python train.py --hidden_size=192 --num_attention_heads=2 --norm_eps=1e-05 --positions="learned" --parallel_block=false --init_std_qkv=0.0268 --beta1=0.9 --decay_fraction=0.573 --final_lr_fraction=0.0 --max_seq_len=256 --doc_mask=true --max_steps=9748 --dataset="wikipedia_en"
Each number is 500 + 25 x the weight over its row's rms, rounded and kept within 0 to 999. Layers, rows and columns count from 0. Numbers have three digits each. The size before them is the row's rms in percent of the matrix's.

# down: layer 8 MLP down (transposed), 960x192, rms 0.0786, rows 684-767, columns 32-63
# up: layer 8 MLP up, 960x192, rms 0.0856, rows 685-768, columns 32-63
down684 125:504499480490509503516510532524505540486446507501511476510500458518509539454484484535521473523491
up685 104:501518510478447514540494469502492500492504497545475475503500489460539497472518523510512501492503
down685 112:490476477532542540492489494458507491507507517542453511518474537489531501532522495504516471484531
up686 107:527498526525482482476543517499520463481556544523497485538463509489500490475499479539551464503490
down686 108:530474498485530491490495442523512510520492493507485521501473540460474518550515446522492492489548
up687 089:467505453505520466497508499453542491478523482517522512501492516437532495538519507514494490477467
down687 091:526478541519496494497450482493511496498511506513484465516467476536495468495501483513513509516494
up688 090:488515524518512498503484527448527489481485524451487489449459518458470509537532467529473514549499
down688 096:508509484488483530498504492519485495543492517432503519555565539493468486491483548475508521502517
up689 102:481545511477487483496466481518563497509506473522498522516495470504504549520513473494524493526507
down689 109:474515483520476520497484473513498497540496520535500495457538474488504490533464504483514487508468
up690 096:511497489497489511534482489453477480505512490469478487479472531547498474466510463513521494488522
down690 102:467505487493529498496466534438490530513499509514489502503520468511515539508459511480512531488516
up691 096:476505510489507522525482514490479505524520496488486503522488487515480489489504480514491522516564
down691 097:510489512499537461479496497508528540522525535513504501492494508524489501472463479493431488460461
up692 100:473508483503498519523486531463463450478477552517520537483487508496523513453476515492537522549546
down692 101:460543525511491464482503498529531517505507477537517475544490478503459483547480491519506484454512
up693 102:530499512496505515535492489528459495513498541531525497518532500482491491460477470493527512553491
down693 105:512461494519507463473496474502504510493522542488508533447462548522506529523486500552483530493491
up694 109:471533465466501488516479512523493533472498516521475502494522461499479517531477505523595465481534
down694 103:476495535478515483503467515485491478502511483459491512480503499520454559483510473460493460504491
up695 097:457452470501480449530468544524498494501475493502511529515451481534493484485513525503510477549511
down695 094:509525504457480480489548476524531507522535523503488487487489475466509471480509480500516495517528
up696 095:480469490485494527551488509520485497481472505493533512467492485463503501492491527531513480511483
down696 097:510530457516503492456520471523449484471523483483469503501499527517495537551513503522510513490499
up697 102:501517548482524514522472496519537439476483469510481524491463550456521462459493510521498518515509
down697 101:512473458494513500512523496488478492515501541510497501500504502484496517505491509516517487478546
up698 107:461456499465525477491488489494530528522488510528455557485497514481495484482544517507514505502528
down698 102:503503502503523478503488482497499473543515492524541501498491497545506544521506424497525513506495
up699 099:504509500525527516551509496499526452457502481536531525464489519502494501488494521525479495506509
down699 094:514481504514494520480489485493457513482495493513494484511495474496497546498549481481523498513447
up700 094:504491509501471494521517470500471508504479504543467532556482494501482495519498555467474466474495
down700 095:537485503511501492484509502472494490453543477456497476455515495531534488477469467517548508542513
up701 098:514509501494482540492489558489472499490506536485489494528507535461483513480480497477521531508497
down701 097:526464545463465520536485503477473503512531476525502479481497517527456562491468547492526533516487
up702 099:498471497489501486518483471529496510513505482493500484548543476489505487476466495539523500553509
down702 101:482535542499503480549469498513475525515467531474506466518514522516475478523519477525505492448494
up703 091:510530440480457495486515516495510505532534513527481524545510484512498530515495463522516513481506
down703 089:470461504494543521495454519514468481503493552466496477499476534486527480503488511524462496501521
up704 090:505444503499519487534518502524519503484482473506528539525481519474503477518514539497511500480502
down704 090:522511520491488524512523512475511520529500525470433515471519481535462543487496478525502521504455
up705 105:453496472482458501524499512490508474501464522487489503487470514528527511458475471527526504545531
down705 104:473517465470480503502545495467526516501497499455534519504502478503514518495495508455502515464535
up706 098:501455471468483513507541467456513519456492509530498507538509498466521515490534468470489569497490
down706 101:524479485515516523486470508486461462540543444542545499543483481481469466516556501462552522506519
up707 111:468489535432505496540481532514530489522448521532460511513475507472533515434485475486557498484468
down707 120:538500500518496477475506502484473536518528480516514533491514524503532502507488487521479511492509
up708 093:506532514528465446507489511488496445495492489498520555500504491479534486493453507519503491534562
down708 084:505511496513489500487512510510480541523494521426510512469503484510472538499529510495513516466521
up709 098:499443504497533537500503522458499496506523510488462495519491513460512505500495509531511487548506
down709 100:529541482559509524512512507507508562500489509423506467475477483514536511512486515480499517456490
up710 107:496478526492467510470502474477515471498544549491496494481484514450488520500525518481534533513495
down710 100:496512524467517526512470501495504502511459490454459562512541471527516489496492519499494538482506
up711 105:511507505483453512509509495505474462508491494499501552558534463531539453500515493514514521515532
down711 104:516525489473486475538461496482503497517544523400496478511460505462529515490515498514547482518504
up712 106:491481486484489494510528467420566537486508523503426498497485573487509464516541494497515540508551
down712 102:530498492542495499495522513492522492537502469498533494486454514493500513508455498443488505511550
up713 107:468504484416488502523448484473504482501469505537455506494452507447532513478471497507491509491500
down713 110:497485473546481490461490507477447471496520439547499494486509525498519491492498519544520489519535
up714 100:464466504490499530543498522528470470481456496487485502487517543537523492503499491512513495462469
down714 101:510495491484547537546508528509476476480474515484520498515491487483480480495472521471488524458478
up715 098:439511481509481480561502552527510537500502515504464504535485492463461497550524516512474509483486
down715 096:540474474469513458482493475487543487482498478479491472519529536463548521462447448515487526474514
up716 114:482516495501521500494489480506519463481500550531498564468524527507480495483497481547494497531499
down716 114:533516523511532466470540491490522480512475516594498528502467504524509513483504509533516531538530
up717 101:505508529450422495488506514479501470453504526521493492516515535481493491508470489538492505488512
down717 103:496471478543545527492501483511483477553487493507563505491490484510513488464489497519530545506504
up718 101:534472479521487478535518505456506520476520456523526484475454540479516492466485511534515534501561
down718 098:483517488487474467503472492488494521523499506490455482475512454480498511502474493505497557521540
up719 099:510495495508489471517478510557527481521570500498456537478512517488525527493437549502484535483472
down719 093:491466522479502493515506504486511562500495477497496484505478455491463499543478498536545512494493
up720 108:495512514498466455504473519481481512471504487507507497507499541489544507507530546515531529466510
down720 110:460477565483485514500478494530515500530493486477491474535482491530475529485471483507519484490505
up721 084:501481564505543453541550486497492498501505503499483533532436493418485459501556559445541520461530
down721 087:470516501504471503478470559505517533492475502492511532522527490563530546516449495527455482528447
up722 093:542475489492469520503496494503569497476517474514507526508479493502491520493523515488488502538484
down722 093:469530568521511512482488512498491515510517484518467526507511498507511475486506492547508491478530
up723 100:457498482504508486513472533456517501504478505490465515469493505469472528524561541538489499490527
down723 103:536490549497474517480481520512499477518481488405534477562495499498509501463472457532485443532482
up724 099:514495486540511471508538490474479490487543522514474481510453523475548473510525519522486486499505
down724 097:486512489485466497460467513509568528472492493486490506489505464507521499512461484529484512514535
up725 087:486498502539463518509509486533510478483468438510516541489469480451514518475486527501505569496521
down725 087:538528483471485503474465558508471493466507555466497484500532516526456543517464475465508476494501
up726 096:480482472482573493515554499458473517450505505520533516487467545494511479478529493521492467469545
down726 096:560521482494498472500472496486511554542479534493509515451475469545476527471548487493470506496493
up727 101:500517502492518495485513508487531515497481541499483507501485509511488502496510518483554537552484
down727 097:515521479511441476529501506522472445501530515532509488554520508495545481503475485486498502477526
up728 100:524508467503522510550535506506486470476487513492533527532467490468517548583453494497500507491535
down728 096:504483517456473499496485521445446475508483477477502529487542517486483427482496481488488529470509
up729 101:532472501471442520513496482498480463516519546468460527554513500445519498549502515510518508510499
down729 093:473501504506491456482451509505521535535487469374523519465464443510541490491512488496509524479552
up730 086:520516507518483480559496536497569529451468526523503551556473481532501522499483515503479474510496
down730 089:544488511486508505495508523519438491480507507490478477456479454433500477521510503515513497518527
up731 104:533472503504494455499503469490558467493501471504538495441519518500474504476520498554494513513510
down731 105:493473502490507520543527468457539548489538476502498508527512471514477532493527482482524468528446
up732 106:510523460521487493560546496532525527455563466518464495475502509498492517451487538547525543481517
down732 104:528445503507458524490486468452558496486519487560486476512522495480436458507512491505529499534506
up733 101:485467514479544503488539502506502492513489549504507497478505496527517474512512488500500508500501
down733 099:447494484497525500469446472457529514516508514528444480470479520483463534501505503504506509512536
up734 105:525492468483516467532533520484470520528504505481512536523513470507536521505514508525506498475547
down734 103:471514520493510518523478522515519510515508546441495490442465574490506512516494496477515490506453
up735 106:502444523501517507492548499478519489492463501508488494503495483457502518525507461493536536497486
down735 104:490485488502449493495525502512489526509492487495520501531516471513488486488504492500521501487496
up736 103:467508520488455510509528522458459482488492506509489511470513528501478501506515465480511523480497
down736 104:507508524515553477464485475568481482487528479498473466504494482484542484504512578506478474482504
up737 096:485525498498499438501517498521500528451487482503468548483487473443482497511528506507493523510479
down737 089:484525494500520498485507528494481501499501494484479499498518472522516527483498451479511527520549
up738 103:526527484459460505491511441487487465510498471507442495509501519466543487492490495533511542484514
down738 107:506504491500537488507487479514482517491519502481490530509516519487495480490484534497512511501447
up739 091:473533488489456460490528517532531474490488481526433520503470530515519511472493502527548532492564
down739 094:505527501529522495460517505508486468503522496531517481512564501485492562504445537486540490515484
up740 111:451458534506486475539517520495541502473509546520474524484498505503504457467478530473550514488492
down740 108:518495508481540488517521472527520461485544518497496508463507512510512534494504479475495512506488
up741 091:511469549542468492502494514490543500483482503498504503502448474480504509544465481528485483457513
down741 089:466506443516486507520516458472484466489493508469443516487543521556529481456506509526486524493520
up742 113:485479521475511507493472492499505464499457465506503555491519489505536484537493524544523539494495
down742 117:509497515501494509485507488510522511487487474575500504478496476487484509562463490491472527500497
up743 095:512489530500492489576498496487496447511495521488497486490458487490556500524476500527504526497457
down743 090:517545497499496509487517544534542510486470454453525496563516489515520508478544509538509473505491
up744 098:491517479474514550488521503502519516459511525482558546492486521511521460478539494474539487494543
down744 095:527471509486513448491515510483484473505506502437524481507511464498475542519492529506498463492488
up745 119:519544522462480482502487483462500472531502541504512505512548507489506464459469474534538515479544
down745 119:472508491517525476495529474513534477488525531536472514446488513498467530543520520475542527499507
up746 101:456498467491541479531509553455502475505518484519478492500485523517492523509500504525489473518484
down746 108:433525489483507502511525466528500494509520489552525492497549510522475495467513548475495508519490
up747 106:477528493462472490505484483516496504481455550497499475473489498506494429500553473509487521505555
down747 107:494516491499498530509482504547522535494488478454492494504501485505463538494491513502463471508488
up748 104:500528505507459504522485539520505529477497527502471490524494481497542510538475522512521503479511
down748 102:527490529509508478467481502501512508505474525469491520492490529510487549518504516513508508471441
up749 105:492492499481507499560491497491507459515525552505533473486450458418519477516483476495500523503533
down749 102:508485514544517500455502509520526499469508452505503499495522539518480543501563499489469493532491
up750 094:517490479487471552478508501514534442470521509506502522485516478473533514510485483496565555503465
down750 096:534530474465470477474513485505456504498448492494490516533505486515451497480482557518461506488465
up751 102:513522500496495501481533493501453517490490516538501516500499520471525439506513517499525492520463
down751 101:508501507538514521479494483476549494543500534548501429492557508490537483546534491476543516515473
up752 098:480506458518515504474500509500502493470488486522531490487513543515533514488499554480515487521499
down752 096:505464511488504502544514491520504442535472550457523522478500510498491490533510515527527520475511
up753 097:500504536543497486451447526495530491438472525508533541549502505523520478513518477493503483506508
down753 097:500469509507483502528519498478524517468498500560467468483517531504503506485531484536507492512480
up754 102:505492543488486542517510530457507469488513503512508493493472454480475544529512515503506534527475
down754 099:510511485521533485497443495508477520525535497487505502495472503539531499482462511530474478486525
up755 099:485511501476498498545520459485516471412514543557518503488489496445453463477498505494490495508518
down755 098:501512472473484492462446517479495508507482471459474552513488495527537555525483508467497539514497
up756 075:532534503490509490481497520474513510493517521501506494499533418533487556475521547492467515491480
down756 074:502480472506500502509539478508511473512499489475467527497450529508522477490514529514520515521551
up757 101:473496544479496516512514544514463496499525490529467517486473495495486528530452531532503535513516
down757 098:523476511497487497483461524503463490521473506510486512498533475492462521537533524531531511468519
up758 101:479477456485499493497504514511500508464502519544505521468517521497497513499536517495510543495491
down758 086:495484499508508494506499501483495529535527528514486518528516523513480519521501492481507534492481
up759 089:497492491492523497568509472492477462504480515516487506511533465434525498491499542505480487497493
down759 088:487460465507479553461467494495484500523498454510479513473494487507476505499472510499521558545488
up760 092:512481507511513505535521468457503485484462525504492475507486515452476516496541474488489532522517
down760 091:487486543499485458451477498532520528512544494488495477506510514491516500502424485471518478502494
up761 110:493527505490488519488481514521550489499513499484489507485525537535511510465533539489503517567472
down761 117:471463464491529503530480522540475488518480463491537490529466519530477486543497514475493508406498
up762 099:520516518509517471522503492513509483478519499502474494438530494539523550517497477490487492495562
down762 101:523497500513502524496543504462545506498462469473517542491533472522502534514536500474515478506499
up763 099:513489514493460460534502519504512534494488502508436510511471525503506459489516485506509516514504
down763 097:477473485517519497470460511496484461477497512495560498491485463501503498478454577493520461476500
up764 104:542535479497464482502506482485536479529492516493471503484527508460573475453496488508485513504541
down764 105:475459498486546503508491507524485519528497511457476503486506453504501515508502495538510494516444
up765 103:544468460515509513500470481528515481484531524524476509481472545490500519482529474500501532518515
down765 105:510488489478511519483512491459475497481525497536507497474442514538523486475515530501503469468480
up766 101:518473539524488520469475510487474456539514458516506477513493498497530501508464490542560519483492
down766 101:532535518468474511525543553468527499505490516484500516489507496537524513506524471526497495489513
up767 112:486550503489479521507527500504542473497495498512488533507553503501531493489479492523512502483487
down767 116:504483536471481495504484484538497515483468494502438463529488553490500526495534441474493490497484
up768 093:518451522472517498548495468461509537485498498509504508487469522446506518481555535455517530476562